Part of a small language model's weights.
Architecture: LayerNorm before each block, untied embeddings.
Each number is 200 + 20 x the weight over the matrix's rms, rounded and kept within 0 to 999. Layers, rows and columns count from 0.

# layer 8 attention output, 384x384, rms 0.196, rows 158-266, columns 320-383
210,154,198,188,210,214,172,201,174,207,184,200,200,216,196,192,157,184,224,209,202,214,211,187,203,180,223,213,203,195,233,174,211,192,182,188,216,195,195,233,156,191,199,158,196,197,235,212,204,219,145,169,209,223,170,213,202,218,215,201,164,201,207,178
208,203,204,209,201,221,178,192,182,183,200,208,183,175,168,211,191,233,181,220,196,186,191,197,197,178,193,190,193,185,207,189,234,194,217,214,204,182,193,196,193,185,249,219,213,181,215,173,225,150,218,207,215,216,198,223,179,204,216,162,197,191,233,218
179,200,218,174,210,218,202,207,193,232,193,200,196,199,217,185,219,188,223,229,185,225,215,202,200,197,209,200,182,177,195,175,174,208,195,180,229,186,175,206,169,187,214,190,196,227,197,198,201,218,214,196,192,199,228,198,198,191,214,168,216,191,201,171
214,160,192,222,199,217,175,198,173,177,237,178,170,248,199,196,217,268,217,219,200,177,222,198,193,204,175,187,145,193,187,224,182,206,176,199,202,149,229,170,216,224,194,178,171,207,183,182,222,214,181,204,201,209,183,186,219,202,190,197,187,200,191,222
220,193,168,156,202,211,221,205,186,211,196,200,203,220,236,180,231,190,202,216,203,198,189,189,198,219,200,209,202,226,174,202,195,201,199,212,199,194,199,184,183,201,221,182,206,178,204,189,205,203,208,172,208,179,167,193,218,212,197,207,215,182,189,201
197,198,251,226,209,206,226,199,194,167,193,204,215,211,211,208,200,201,222,186,215,170,215,136,214,221,198,195,244,197,152,195,200,212,205,196,218,223,158,185,199,217,258,240,180,183,205,193,171,190,214,196,242,224,208,216,188,210,205,200,203,187,180,209
197,198,230,188,228,221,225,201,202,211,220,186,217,178,191,175,204,195,204,198,188,197,184,177,214,155,203,211,196,206,196,187,181,186,219,206,186,184,211,206,219,230,209,209,205,217,175,185,175,189,209,181,194,206,177,236,195,184,199,209,219,176,191,197
214,159,172,206,154,213,192,225,189,205,188,228,204,214,228,194,227,182,226,186,172,209,174,210,227,207,167,180,176,210,198,184,165,156,216,193,175,176,205,200,185,206,178,215,219,164,229,208,193,192,212,206,213,217,208,192,200,238,204,194,213,179,195,175
199,208,216,185,177,181,152,213,196,206,193,213,211,198,206,215,221,197,197,181,209,191,200,198,193,190,196,240,230,176,190,199,165,178,193,212,231,201,196,196,190,202,168,207,206,171,189,174,224,208,200,185,217,210,230,190,197,195,214,201,198,181,222,181
191,204,174,186,172,186,199,188,211,217,208,187,183,218,190,181,202,171,206,208,179,220,210,194,142,197,216,191,201,217,218,219,186,185,183,227,166,186,226,170,170,188,182,166,203,230,188,211,199,148,191,175,205,216,182,194,189,208,215,226,199,204,195,198
194,196,183,197,190,218,185,199,222,214,187,177,238,234,211,189,200,194,204,222,204,201,192,212,219,177,174,245,199,159,206,176,189,187,218,167,186,187,198,198,195,213,202,213,232,180,212,214,183,204,163,186,215,178,201,215,170,181,205,200,197,205,169,203
198,185,180,205,244,180,197,204,220,218,176,192,236,194,187,196,184,211,208,166,234,191,226,205,210,203,189,204,185,170,211,177,207,170,170,214,210,189,216,218,211,186,184,186,206,192,193,180,184,192,175,186,182,197,208,215,215,202,211,212,215,189,183,158
205,211,211,251,187,210,207,171,160,220,214,186,204,225,194,202,194,203,201,219,185,160,200,173,213,201,218,211,197,214,200,208,203,243,246,221,198,224,206,205,203,236,181,224,197,199,194,210,194,199,226,173,235,191,203,195,197,169,187,154,226,195,185,220
220,230,217,198,197,179,182,196,196,198,216,211,234,174,200,182,166,205,209,207,210,182,173,212,186,186,205,191,189,192,174,207,218,184,187,228,198,189,187,171,201,208,209,196,202,166,215,209,222,198,239,191,211,205,224,214,233,210,236,246,203,206,187,212
219,194,179,195,228,209,215,197,253,223,212,223,181,198,181,158,185,165,205,208,207,239,214,199,212,189,215,198,198,224,201,200,214,181,192,227,214,176,205,212,206,217,237,210,199,205,193,214,210,199,209,170,220,205,171,224,220,189,208,182,177,212,185,193
200,212,201,218,217,204,197,163,215,127,205,194,212,160,206,165,229,175,178,192,189,177,199,163,248,194,165,178,211,221,154,206,196,224,198,215,233,186,189,201,226,161,214,166,193,173,183,196,198,214,183,205,213,165,179,189,244,195,233,203,182,213,219,191
205,188,209,192,183,198,194,223,209,192,205,228,224,201,221,203,171,209,178,181,229,195,215,179,220,186,239,216,192,231,187,178,163,197,178,194,207,176,238,212,223,184,209,176,198,217,205,168,181,214,195,223,207,178,221,204,208,181,204,193,179,204,188,194
222,184,194,174,216,186,221,196,233,218,163,227,205,194,191,209,220,199,206,213,187,195,199,212,188,212,233,201,170,193,219,237,207,182,221,221,163,206,209,206,212,187,210,193,202,215,167,173,221,202,186,188,221,225,229,151,199,220,222,170,209,187,209,183
203,204,186,191,182,184,227,192,190,171,215,154,220,174,167,209,182,210,217,207,183,190,232,204,178,230,224,211,228,201,202,201,198,179,204,178,196,226,193,225,201,195,174,185,160,183,201,184,205,206,187,180,215,197,200,193,203,200,175,212,197,194,195,181
216,188,218,182,247,191,195,205,211,189,208,205,192,182,191,191,204,219,185,186,201,208,213,176,198,207,231,190,178,221,186,222,197,206,174,227,210,203,225,204,174,219,234,185,197,196,189,164,249,193,219,203,201,192,187,196,160,200,190,192,178,224,219,184
170,197,215,188,205,199,191,167,198,188,177,183,244,206,152,201,203,186,188,199,205,188,201,197,207,223,217,204,198,211,214,177,185,195,176,169,238,233,238,182,204,177,200,211,197,214,217,216,206,169,168,203,190,198,211,184,172,188,207,211,157,191,209,186
226,197,180,195,189,196,207,185,212,227,226,198,192,190,175,186,198,201,203,195,204,199,205,203,214,182,206,217,226,205,217,154,206,167,189,212,188,221,221,215,222,177,176,196,183,233,191,194,200,183,218,216,172,177,200,202,211,219,165,211,211,195,197,207
230,196,204,200,179,224,182,220,164,239,197,211,217,194,224,205,194,178,209,203,178,212,222,190,168,201,189,182,223,226,230,181,195,197,185,205,159,219,189,215,221,222,201,170,214,186,204,178,183,197,206,209,213,194,199,186,218,167,201,187,189,204,188,193
200,190,194,197,223,189,231,181,196,185,217,255,215,194,195,225,182,213,186,228,206,216,212,224,228,171,174,198,217,214,202,230,205,176,203,198,221,186,195,224,191,239,189,227,212,192,200,229,200,231,211,218,216,200,190,177,198,207,204,209,200,179,209,198
195,220,203,185,174,227,218,188,219,190,211,217,227,217,199,179,214,218,179,174,209,183,203,176,204,185,196,195,198,216,229,207,214,212,188,188,211,214,215,168,204,222,185,204,183,201,186,173,170,201,204,245,193,173,187,195,183,222,193,217,217,209,180,175
227,232,230,208,208,210,187,208,202,207,230,184,224,200,206,233,182,174,190,206,217,153,195,221,240,246,199,198,208,223,235,210,208,200,231,179,225,167,209,222,184,186,193,201,210,222,197,181,194,187,231,242,217,190,187,223,179,217,210,188,203,218,174,202
230,187,210,181,202,227,213,235,206,193,203,194,227,180,208,202,208,172,223,190,194,189,205,195,207,138,201,200,199,221,170,183,195,201,190,175,200,157,205,211,229,208,166,203,173,215,224,191,188,205,221,194,229,209,213,214,176,192,189,184,162,200,211,199
208,221,219,175,187,216,173,184,206,174,197,198,193,226,201,223,222,156,185,171,215,199,207,199,166,179,215,189,233,197,208,195,186,215,226,207,179,212,192,171,206,190,212,176,219,181,198,183,186,197,220,207,204,218,191,167,208,202,185,192,193,221,214,199
169,183,177,214,242,186,175,228,226,147,191,187,181,212,227,183,183,199,199,204,147,201,200,202,192,211,212,188,202,190,195,214,215,183,203,170,207,210,205,219,225,248,148,181,211,213,192,233,165,188,183,199,228,200,219,183,213,207,200,208,186,186,253,194
228,199,200,208,186,219,201,193,202,163,181,217,208,181,193,196,212,193,203,197,251,195,206,197,210,188,218,212,229,170,173,183,190,205,175,193,230,188,190,218,225,181,222,217,179,238,195,200,195,177,224,161,174,212,200,185,211,221,172,226,202,174,229,182
217,192,211,199,219,195,177,191,224,205,216,178,187,198,202,207,223,198,197,202,204,192,200,221,221,206,190,181,195,176,184,235,205,203,217,194,196,234,185,187,186,187,193,189,164,204,227,213,190,194,210,227,235,166,164,182,238,188,200,216,226,181,212,197
196,190,176,204,199,206,209,202,193,203,215,211,191,209,178,203,188,215,233,182,188,170,215,198,219,208,202,216,196,166,197,171,215,195,202,194,187,235,211,168,190,188,178,167,217,215,200,182,206,249,205,215,195,198,203,210,189,225,188,210,142,194,220,192
205,210,193,182,189,210,163,192,219,195,215,186,213,212,184,224,208,219,199,200,153,213,211,194,204,194,216,168,228,206,206,190,187,196,216,204,173,200,198,180,205,207,223,199,180,214,196,185,192,215,225,190,241,205,223,203,185,202,200,205,192,214,200,203
238,209,229,204,217,210,229,192,203,162,230,191,197,166,230,224,188,193,186,252,226,193,238,191,201,170,200,200,211,191,161,205,189,231,181,215,181,212,192,174,212,182,161,210,217,230,220,213,162,186,208,177,202,203,219,189,176,231,217,205,200,214,188,179
222,206,170,207,210,209,206,224,224,174,188,201,209,235,203,187,196,205,201,197,185,176,189,237,204,218,189,226,194,202,218,215,225,184,210,219,207,211,214,206,193,202,220,235,194,226,219,194,245,249,182,187,197,168,205,175,188,170,195,215,183,165,211,196
199,203,198,189,192,207,181,188,189,182,209,205,210,202,210,200,172,192,167,204,228,195,227,187,199,182,213,159,208,200,210,190,205,193,200,210,195,225,216,199,194,201,187,204,208,215,194,179,202,185,191,219,173,184,197,189,197,216,197,181,224,231,223,213
221,209,168,203,202,216,210,223,178,173,203,215,222,161,214,210,165,225,187,214,196,166,205,192,208,187,202,196,227,184,215,214,201,217,168,224,194,218,175,204,181,187,223,208,229,222,216,195,169,195,202,177,210,214,212,228,195,211,184,167,199,239,185,188
212,214,187,191,216,189,210,189,195,215,221,210,209,189,207,222,183,192,206,167,222,211,220,180,174,195,181,183,206,220,173,214,167,181,193,210,193,202,213,203,191,200,201,247,162,196,191,204,208,210,195,189,222,227,191,212,216,218,221,191,204,208,229,205
192,206,210,174,207,221,208,224,169,177,238,210,181,206,204,224,189,212,203,205,195,232,166,204,173,196,215,223,208,215,208,175,212,200,236,204,192,187,146,176,181,161,200,219,180,182,221,207,174,213,209,216,191,176,209,186,192,193,189,167,173,194,177,189
197,197,199,196,205,190,173,201,178,257,223,189,202,202,196,194,201,186,199,213,215,212,204,186,197,187,199,208,212,175,210,211,183,190,194,204,174,216,211,175,185,205,220,187,205,189,193,209,211,199,178,195,192,201,210,198,212,196,221,207,217,184,200,201
155,199,218,211,195,205,189,204,204,232,215,203,225,186,206,216,191,195,174,190,185,204,201,222,211,214,179,188,197,206,218,177,209,211,199,164,190,189,206,212,204,245,214,211,194,190,204,192,188,191,188,185,194,225,246,220,227,193,198,222,208,180,185,207
182,187,172,200,184,169,231,177,194,191,197,193,226,186,199,188,200,237,173,181,244,207,190,206,195,186,215,201,229,166,231,205,201,164,213,255,191,227,191,190,220,208,185,210,213,205,184,203,198,211,216,143,191,208,197,247,178,195,179,184,198,196,196,200
219,180,219,186,172,162,193,185,186,190,184,207,195,193,204,207,195,223,191,168,186,220,220,228,184,217,219,209,202,160,174,193,198,220,229,190,193,199,227,222,217,231,216,203,232,230,179,180,210,217,219,182,203,200,213,201,223,203,202,207,189,180,164,198
187,195,222,187,227,178,220,195,199,203,180,176,215,193,202,209,206,202,206,231,213,170,209,179,184,191,220,216,168,224,210,205,177,184,179,194,173,181,249,194,187,195,199,193,233,191,203,209,173,177,195,196,205,180,195,203,241,189,199,189,181,212,201,212
180,210,185,194,225,216,220,213,169,186,194,176,208,183,238,180,205,227,165,205,188,206,222,222,198,236,179,199,193,167,176,210,227,168,201,195,191,208,224,209,243,184,207,199,208,185,189,186,189,212,215,215,215,194,197,208,189,173,204,221,202,203,168,198
197,194,189,162,229,207,210,202,202,209,196,211,188,207,191,195,209,147,161,216,207,221,195,174,178,213,194,167,193,200,189,190,222,179,208,189,162,187,221,214,253,196,173,173,179,180,166,202,224,172,201,189,192,205,196,178,211,167,187,213,205,196,170,222
244,180,194,199,201,188,190,185,189,225,175,207,202,196,178,203,208,224,241,219,239,173,223,189,200,245,186,223,221,196,208,188,210,197,218,235,184,227,176,217,191,184,204,149,194,192,200,162,203,159,236,199,180,227,205,181,190,201,203,199,180,213,223,199
172,208,206,172,213,189,190,208,205,204,197,189,182,179,186,176,222,217,184,166,238,193,182,214,220,212,201,219,207,189,185,204,199,186,212,148,191,198,245,207,189,188,180,195,184,218,209,184,182,188,193,198,202,182,157,196,208,244,187,201,172,210,151,214
188,193,189,196,220,210,223,200,185,222,207,170,182,207,178,181,214,208,179,207,204,228,215,215,168,218,185,172,200,210,220,194,198,200,195,191,204,166,190,223,212,192,220,197,197,176,182,208,190,222,185,210,225,185,190,177,187,189,186,225,210,240,227,210
226,163,181,195,184,229,186,238,197,242,233,213,218,212,207,200,190,192,196,191,201,199,193,204,207,193,219,186,193,212,207,223,223,222,190,198,183,205,213,215,200,204,222,188,198,232,217,197,204,205,237,207,174,184,189,172,198,188,202,213,186,197,260,245
213,178,234,173,212,189,140,185,186,191,203,196,193,186,224,189,207,196,194,199,208,206,198,204,212,221,211,222,211,204,225,206,191,201,207,192,214,201,192,211,192,221,209,191,204,227,142,215,173,206,211,198,202,187,204,235,197,192,192,177,230,193,210,188
193,188,195,190,188,189,213,185,221,183,218,190,216,243,187,175,189,244,217,190,198,237,245,208,191,180,204,179,186,203,173,204,196,197,194,222,197,206,209,199,243,175,191,219,205,192,204,195,231,213,203,215,220,220,207,235,229,199,205,202,201,166,189,185
187,190,203,201,188,171,169,206,208,154,211,190,194,204,198,198,204,235,231,216,180,183,188,229,192,201,195,199,201,222,239,215,195,206,203,247,201,224,166,185,194,147,233,201,213,216,188,204,175,187,221,228,240,137,185,189,178,168,200,212,192,204,201,180
211,206,198,183,196,221,236,173,198,204,192,203,209,178,189,197,208,231,190,201,173,201,218,195,183,192,216,195,234,226,204,182,209,185,184,208,222,208,202,207,182,211,182,233,159,206,179,195,186,210,210,186,182,214,207,176,201,194,216,217,222,214,225,192
181,189,165,210,201,201,207,216,181,201,173,197,230,180,188,179,201,207,253,181,180,192,184,172,166,181,227,205,193,236,198,217,202,237,190,205,204,183,182,197,206,202,194,203,168,201,215,171,220,189,192,187,214,148,209,204,194,213,198,217,201,201,222,172
173,239,228,180,187,230,193,159,203,217,258,199,185,199,215,233,256,215,181,222,210,189,182,214,209,205,232,202,194,204,181,181,193,173,196,187,215,208,197,190,172,205,214,207,214,185,213,203,238,183,189,165,192,195,204,194,193,210,212,207,217,208,207,198
197,204,208,190,215,197,180,187,175,226,192,191,202,232,183,217,199,177,202,159,201,179,179,216,192,196,184,211,232,217,168,198,198,230,179,231,174,186,201,226,208,200,227,191,168,176,217,154,210,161,204,219,225,197,182,179,225,229,190,224,181,216,197,178
241,207,166,196,184,199,214,201,204,183,184,255,189,201,208,170,196,237,203,180,197,204,223,217,176,226,193,199,207,190,202,217,213,206,176,209,201,194,191,205,179,215,213,209,195,179,192,200,174,174,195,213,204,186,193,175,200,225,234,242,202,212,196,212
204,182,240,193,216,211,203,210,198,175,192,190,193,213,222,213,217,211,163,189,175,183,203,201,193,203,190,167,206,216,197,225,216,206,230,183,207,179,223,194,190,204,197,220,190,230,192,194,217,195,226,184,196,208,193,186,221,197,200,170,222,209,212,231
215,174,178,200,212,143,202,204,195,180,206,210,197,209,167,224,218,235,188,219,207,196,207,160,203,181,203,199,209,214,218,207,175,202,176,175,216,154,194,224,200,188,169,215,215,231,209,220,209,194,210,216,253,193,194,199,225,201,190,219,227,225,214,188
175,167,167,189,185,214,214,204,180,190,234,197,198,193,226,215,210,174,186,188,187,216,199,234,188,216,217,233,219,181,219,196,216,202,221,209,166,212,174,191,204,194,180,192,231,185,213,238,208,201,186,196,194,205,193,220,210,178,196,192,171,179,197,200
184,188,203,188,203,181,222,197,205,173,219,182,209,227,192,198,193,181,201,185,203,190,226,181,209,215,245,154,191,196,212,195,187,215,188,176,210,190,209,192,191,183,203,199,192,205,219,202,193,230,176,194,198,193,204,218,194,229,225,189,204,150,219,209
212,196,208,185,192,189,166,189,243,171,207,182,195,218,177,182,183,203,203,167,176,184,220,195,169,181,203,207,197,196,204,181,214,209,181,201,197,204,233,192,173,191,157,141,200,204,211,178,198,217,196,200,217,185,184,217,255,204,212,192,200,214,179,221
192,210,203,179,145,215,231,207,218,200,200,216,204,228,199,206,213,183,205,210,227,177,218,204,193,198,195,166,195,189,208,222,194,211,190,204,213,201,206,213,218,200,199,200,185,216,220,193,209,192,199,217,192,198,198,220,180,191,220,188,207,218,217,177
208,169,190,207,245,178,187,206,214,235,190,241,171,210,225,210,223,205,212,167,193,199,205,186,176,209,194,222,182,207,222,200,209,182,221,202,209,184,192,200,217,208,206,197,216,210,159,192,191,221,203,205,199,207,199,204,194,192,227,229,199,216,250,186
202,202,173,191,190,204,193,197,201,211,223,164,210,178,217,199,192,176,204,204,193,175,212,199,195,190,213,183,181,196,210,240,166,162,179,187,187,235,193,186,206,203,196,202,217,177,208,187,200,197,180,184,189,213,185,161,185,198,245,189,208,205,200,217
204,193,213,240,222,221,191,172,211,217,233,171,175,201,175,188,220,209,188,212,219,173,168,183,194,219,219,212,166,240,181,223,220,208,207,206,189,174,199,197,188,172,207,204,215,239,216,205,225,192,204,199,225,182,210,228,175,174,227,219,207,187,210,189
177,197,210,190,201,202,177,194,209,168,201,253,209,193,222,210,207,209,200,189,200,200,197,220,161,176,204,215,192,200,168,196,197,201,229,199,202,222,181,182,175,186,206,215,189,189,205,184,215,170,228,212,231,199,211,197,212,185,177,189,191,198,200,191
207,206,215,201,152,189,176,197,228,153,212,193,217,163,210,225,236,216,198,202,207,205,206,202,202,177,230,193,194,236,226,205,189,180,158,172,178,232,179,221,200,213,227,213,216,229,203,188,204,199,206,184,227,191,176,195,208,180,194,211,230,195,172,205
190,204,191,199,206,202,185,229,205,205,205,195,225,197,210,185,172,186,230,181,198,218,199,188,184,203,203,189,192,198,186,199,183,185,197,154,184,195,205,200,197,205,215,219,202,222,194,218,206,195,167,181,189,195,210,185,202,193,204,188,240,172,213,205
200,188,215,155,190,229,231,179,200,223,235,189,173,193,191,205,175,187,181,173,225,178,171,224,187,230,218,189,177,210,211,240,214,173,206,197,211,196,242,227,203,213,178,193,186,187,167,184,199,179,191,217,192,164,156,182,198,204,185,180,239,207,223,210
231,200,186,183,165,219,205,208,205,205,185,201,210,205,202,215,193,214,215,224,209,202,182,159,201,165,202,188,190,216,200,209,234,242,207,217,185,196,229,215,203,208,168,200,189,234,182,207,205,236,172,204,189,197,210,245,213,163,180,230,186,207,210,197
176,203,193,217,185,180,184,239,222,169,185,193,222,171,164,212,195,162,240,218,191,187,190,204,199,174,190,175,214,199,176,195,199,205,179,205,180,168,231,202,167,208,205,181,221,240,228,212,194,162,188,194,204,191,193,185,183,197,179,177,233,175,197,216
194,195,198,175,197,236,203,196,205,214,220,159,197,215,200,191,182,212,189,152,196,201,176,178,189,174,200,207,228,205,193,204,197,191,216,226,213,229,196,196,196,188,187,180,176,191,221,211,224,217,242,204,247,202,202,206,218,197,211,188,183,219,205,206
170,189,218,237,206,199,190,219,189,230,203,218,214,213,192,194,218,190,181,189,208,202,196,197,182,233,212,214,178,195,194,203,220,199,179,234,196,186,245,198,168,208,165,184,208,231,238,249,247,189,180,173,197,238,216,191,199,183,179,222,200,197,189,206
169,187,220,217,211,211,173,197,183,188,189,235,210,177,199,237,192,212,198,226,194,186,188,217,196,232,182,196,197,202,162,179,180,189,209,199,225,194,212,207,213,212,200,174,216,199,211,206,223,185,207,174,183,202,227,219,180,203,225,201,203,220,221,181
182,185,217,207,242,218,215,237,215,165,193,205,205,193,213,178,227,187,196,202,177,158,235,171,234,239,209,214,209,193,190,176,203,196,208,220,191,224,211,209,179,204,214,209,195,221,171,145,215,195,217,196,174,215,191,168,209,172,210,194,186,201,194,205
241,168,203,154,195,219,214,174,171,206,200,185,214,214,190,224,190,211,199,203,212,184,188,204,216,170,231,199,177,220,208,212,194,180,175,237,190,221,197,196,180,188,202,226,225,192,220,239,189,219,193,210,164,193,227,203,181,174,203,178,165,183,227,228
179,201,228,208,203,195,223,167,179,163,182,200,197,201,181,219,226,193,184,190,180,184,193,228,201,185,152,184,211,205,224,219,182,223,213,194,167,212,227,206,197,225,188,196,185,229,210,216,223,185,216,189,195,205,210,196,191,182,221,221,187,200,214,172
182,204,200,210,174,203,154,184,188,219,204,202,202,236,201,199,212,199,170,170,193,210,192,189,184,192,208,212,172,228,192,200,169,171,192,210,169,209,196,232,203,186,165,208,182,163,203,209,233,169,207,205,193,221,194,188,185,167,202,208,206,189,181,200
152,228,240,176,183,229,202,180,176,192,221,214,238,192,188,231,215,205,188,219,206,173,191,199,226,157,247,188,193,204,206,196,227,158,209,209,157,196,209,203,191,191,212,197,189,205,219,231,186,221,181,214,205,193,216,201,210,195,180,186,207,222,197,138
197,205,219,190,170,208,166,188,253,207,173,189,221,186,241,211,183,262,219,220,212,210,211,176,191,189,220,204,235,181,204,232,216,204,203,214,193,194,193,231,200,212,209,198,186,210,197,218,212,222,216,219,199,198,229,197,228,206,167,157,186,185,209,220
191,203,212,197,179,180,211,201,205,237,194,192,203,232,212,201,187,221,196,228,218,232,199,158,226,217,201,199,188,181,205,220,199,222,165,208,210,205,215,210,196,230,209,202,213,216,199,160,204,194,217,185,226,198,187,208,205,206,197,217,193,193,207,180
171,205,164,164,214,196,211,199,192,204,228,197,197,197,183,195,224,205,227,213,220,215,233,213,239,185,221,186,198,183,217,196,205,197,227,231,176,191,173,253,195,192,195,201,201,209,193,193,145,146,186,177,193,211,203,229,194,203,207,178,227,197,217,208
195,187,201,185,166,199,203,205,189,215,209,209,214,222,186,183,205,225,193,211,213,190,188,234,205,163,214,188,174,179,211,199,214,178,210,212,216,203,160,191,213,223,187,215,194,174,192,215,225,194,189,225,200,153,198,217,206,213,178,206,192,194,195,232
210,176,209,227,223,212,158,178,207,220,189,207,212,212,237,226,196,218,202,180,187,209,179,157,157,179,190,222,221,181,206,232,214,196,185,222,172,205,185,220,170,228,214,176,207,187,194,188,219,211,216,158,220,194,193,214,171,232,192,202,200,191,138,210
170,186,214,198,190,187,196,215,201,206,211,225,217,203,219,234,174,217,210,211,216,179,207,186,247,195,203,199,190,212,194,175,212,169,213,191,222,188,232,215,206,233,216,182,191,204,228,188,232,180,183,185,194,199,198,201,192,206,204,177,201,182,231,220
210,195,186,180,214,221,172,218,203,223,228,193,194,207,206,228,183,214,208,202,188,198,208,212,230,227,215,182,205,194,210,162,182,181,224,187,221,212,213,229,206,176,211,196,207,225,157,188,220,191,195,176,202,203,185,174,179,178,183,197,206,203,225,207
199,185,167,184,205,221,193,220,181,187,208,196,205,171,189,197,197,253,203,176,208,180,188,191,190,214,210,212,206,192,179,201,209,206,212,192,187,203,230,177,175,193,218,209,214,188,205,164,209,214,187,217,220,199,196,200,201,184,207,208,189,199,206,149
207,188,189,196,210,212,202,196,175,217,202,218,188,194,174,217,181,178,199,190,153,200,225,184,241,181,191,191,190,230,237,220,187,220,208,223,188,203,221,191,248,218,228,203,212,195,197,230,218,172,218,201,206,225,209,197,196,205,234,214,171,216,203,207
167,195,231,169,211,190,204,209,196,202,219,189,209,204,197,207,221,234,228,212,198,199,190,201,185,191,195,196,205,212,246,172,211,172,202,186,202,210,189,193,206,176,196,196,195,180,172,188,205,181,224,213,227,209,216,227,173,250,213,229,174,205,200,195
236,201,237,170,195,223,199,216,186,180,183,212,219,205,166,202,193,214,215,150,200,182,201,224,201,198,180,207,200,206,195,189,211,204,226,182,185,203,193,252,196,215,216,186,189,206,192,196,219,172,156,184,177,198,214,226,196,205,189,184,202,210,219,208
232,185,212,170,169,200,220,181,201,221,220,215,224,197,156,229,219,223,239,182,201,186,200,169,190,218,218,182,190,206,218,186,223,185,188,187,211,184,206,201,200,184,249,201,170,207,210,255,206,175,198,210,223,208,199,210,226,211,212,218,204,184,179,156
194,202,177,232,195,204,231,237,183,180,189,173,215,161,244,203,171,181,177,189,210,204,204,210,228,231,241,215,179,159,166,211,146,224,221,183,208,190,180,217,213,192,218,169,167,225,203,199,226,184,177,203,184,215,214,180,215,191,202,220,179,196,188,229
198,159,197,182,213,208,220,177,217,180,222,185,181,193,214,241,185,187,201,197,194,184,181,184,208,211,227,189,180,181,193,225,207,172,221,222,217,180,199,207,241,210,191,204,224,228,204,208,195,202,166,180,186,174,182,188,204,187,197,188,217,223,202,231
228,213,233,197,170,232,202,208,211,163,213,229,191,150,156,195,176,202,172,195,206,175,220,196,193,237,213,184,163,215,218,217,214,201,188,219,221,184,219,208,234,229,189,234,188,176,155,211,184,221,224,207,199,187,219,208,218,186,186,207,230,163,221,241
207,205,170,206,187,183,231,204,205,198,199,218,201,231,172,203,191,204,206,184,222,221,200,207,222,201,228,191,196,207,184,182,231,232,177,203,194,200,182,205,210,208,180,205,209,179,239,206,212,208,195,179,214,226,224,213,212,178,235,174,216,188,214,224
219,178,189,239,181,183,196,233,208,194,205,216,215,178,209,213,194,210,226,202,207,175,197,213,200,179,197,219,224,175,230,191,206,201,201,196,198,215,182,190,214,213,201,181,228,205,190,212,237,232,215,177,245,212,192,227,190,210,182,184,169,194,226,232
168,210,198,187,159,180,187,197,169,205,216,205,226,214,232,196,227,186,212,212,223,194,165,215,143,199,202,184,199,252,178,199,200,192,197,227,217,201,193,219,195,232,196,194,243,195,181,205,189,181,148,198,173,201,178,189,191,230,233,215,200,215,213,191
216,209,213,205,178,232,195,204,186,212,210,182,210,199,185,158,172,195,194,215,153,205,214,181,178,182,242,212,258,175,213,201,209,251,230,201,174,183,206,193,188,191,220,229,216,210,204,182,168,192,215,234,226,212,187,205,198,198,214,190,187,178,210,216
204,196,228,186,198,218,194,184,167,183,181,231,195,190,207,221,216,201,197,199,192,196,216,196,215,203,206,186,182,189,214,193,202,194,192,190,223,225,207,243,192,225,194,199,204,208,214,199,246,183,159,188,247,223,203,219,175,191,169,195,216,207,196,202
165,193,211,223,208,208,195,216,216,197,217,207,219,189,208,174,189,207,209,212,154,224,182,185,190,200,214,205,219,192,195,199,211,212,161,203,184,199,201,193,214,212,199,210,182,214,175,212,229,172,187,192,198,210,191,188,247,209,193,175,190,209,207,199
197,188,187,223,186,217,206,175,232,205,218,198,175,228,198,172,182,191,195,229,194,237,204,222,212,222,187,192,201,209,206,197,203,183,252,220,173,180,167,196,185,199,168,188,197,187,214,219,184,164,179,220,204,211,203,208,183,168,201,195,198,217,205,219
198,192,189,228,191,182,169,210,206,185,218,204,192,204,224,199,201,204,201,218,175,202,181,191,181,218,213,158,196,162,229,223,193,210,212,192,185,195,220,187,172,231,190,175,210,165,201,181,214,214,238,181,220,222,220,216,184,177,177,161,160,178,191,186
185,196,189,178,171,241,177,254,186,198,181,180,206,201,215,203,197,228,194,220,194,231,209,176,224,199,191,169,213,167,202,206,177,168,234,173,184,238,236,202,222,187,197,189,214,159,206,189,199,204,162,209,228,175,193,163,212,210,191,181,185,232,189,202
201,225,193,224,191,264,207,211,222,200,214,214,201,186,214,190,222,235,161,205,191,197,193,213,196,205,199,213,203,170,180,191,186,194,204,212,197,229,188,195,221,183,207,208,207,203,200,224,183,202,228,206,225,155,169,196,198,200,213,193,191,207,213,192
190,207,170,211,187,202,206,194,205,195,203,186,188,196,198,205,193,220,173,207,238,198,195,203,198,224,205,173,204,167,206,215,189,193,227,187,216,192,233,211,224,229,186,185,213,200,208,192,233,178,165,205,216,232,206,209,197,199,199,197,216,157,180,210
205,216,206,203,197,234,198,196,209,186,232,164,202,207,193,191,202,167,198,197,200,208,212,208,172,176,187,184,198,215,190,199,200,206,204,209,222,212,198,161,173,200,195,193,173,183,201,199,195,199,207,201,166,189,193,183,194,231,202,200,167,210,164,187
193,238,180,144,225,187,222,239,209,188,169,212,200,159,191,215,198,216,211,212,188,212,206,172,204,209,172,222,219,213,237,208,174,230,194,210,201,190,195,186,197,207,206,208,187,195,238,199,199,196,194,187,224,177,194,190,205,215,179,167,233,181,181,209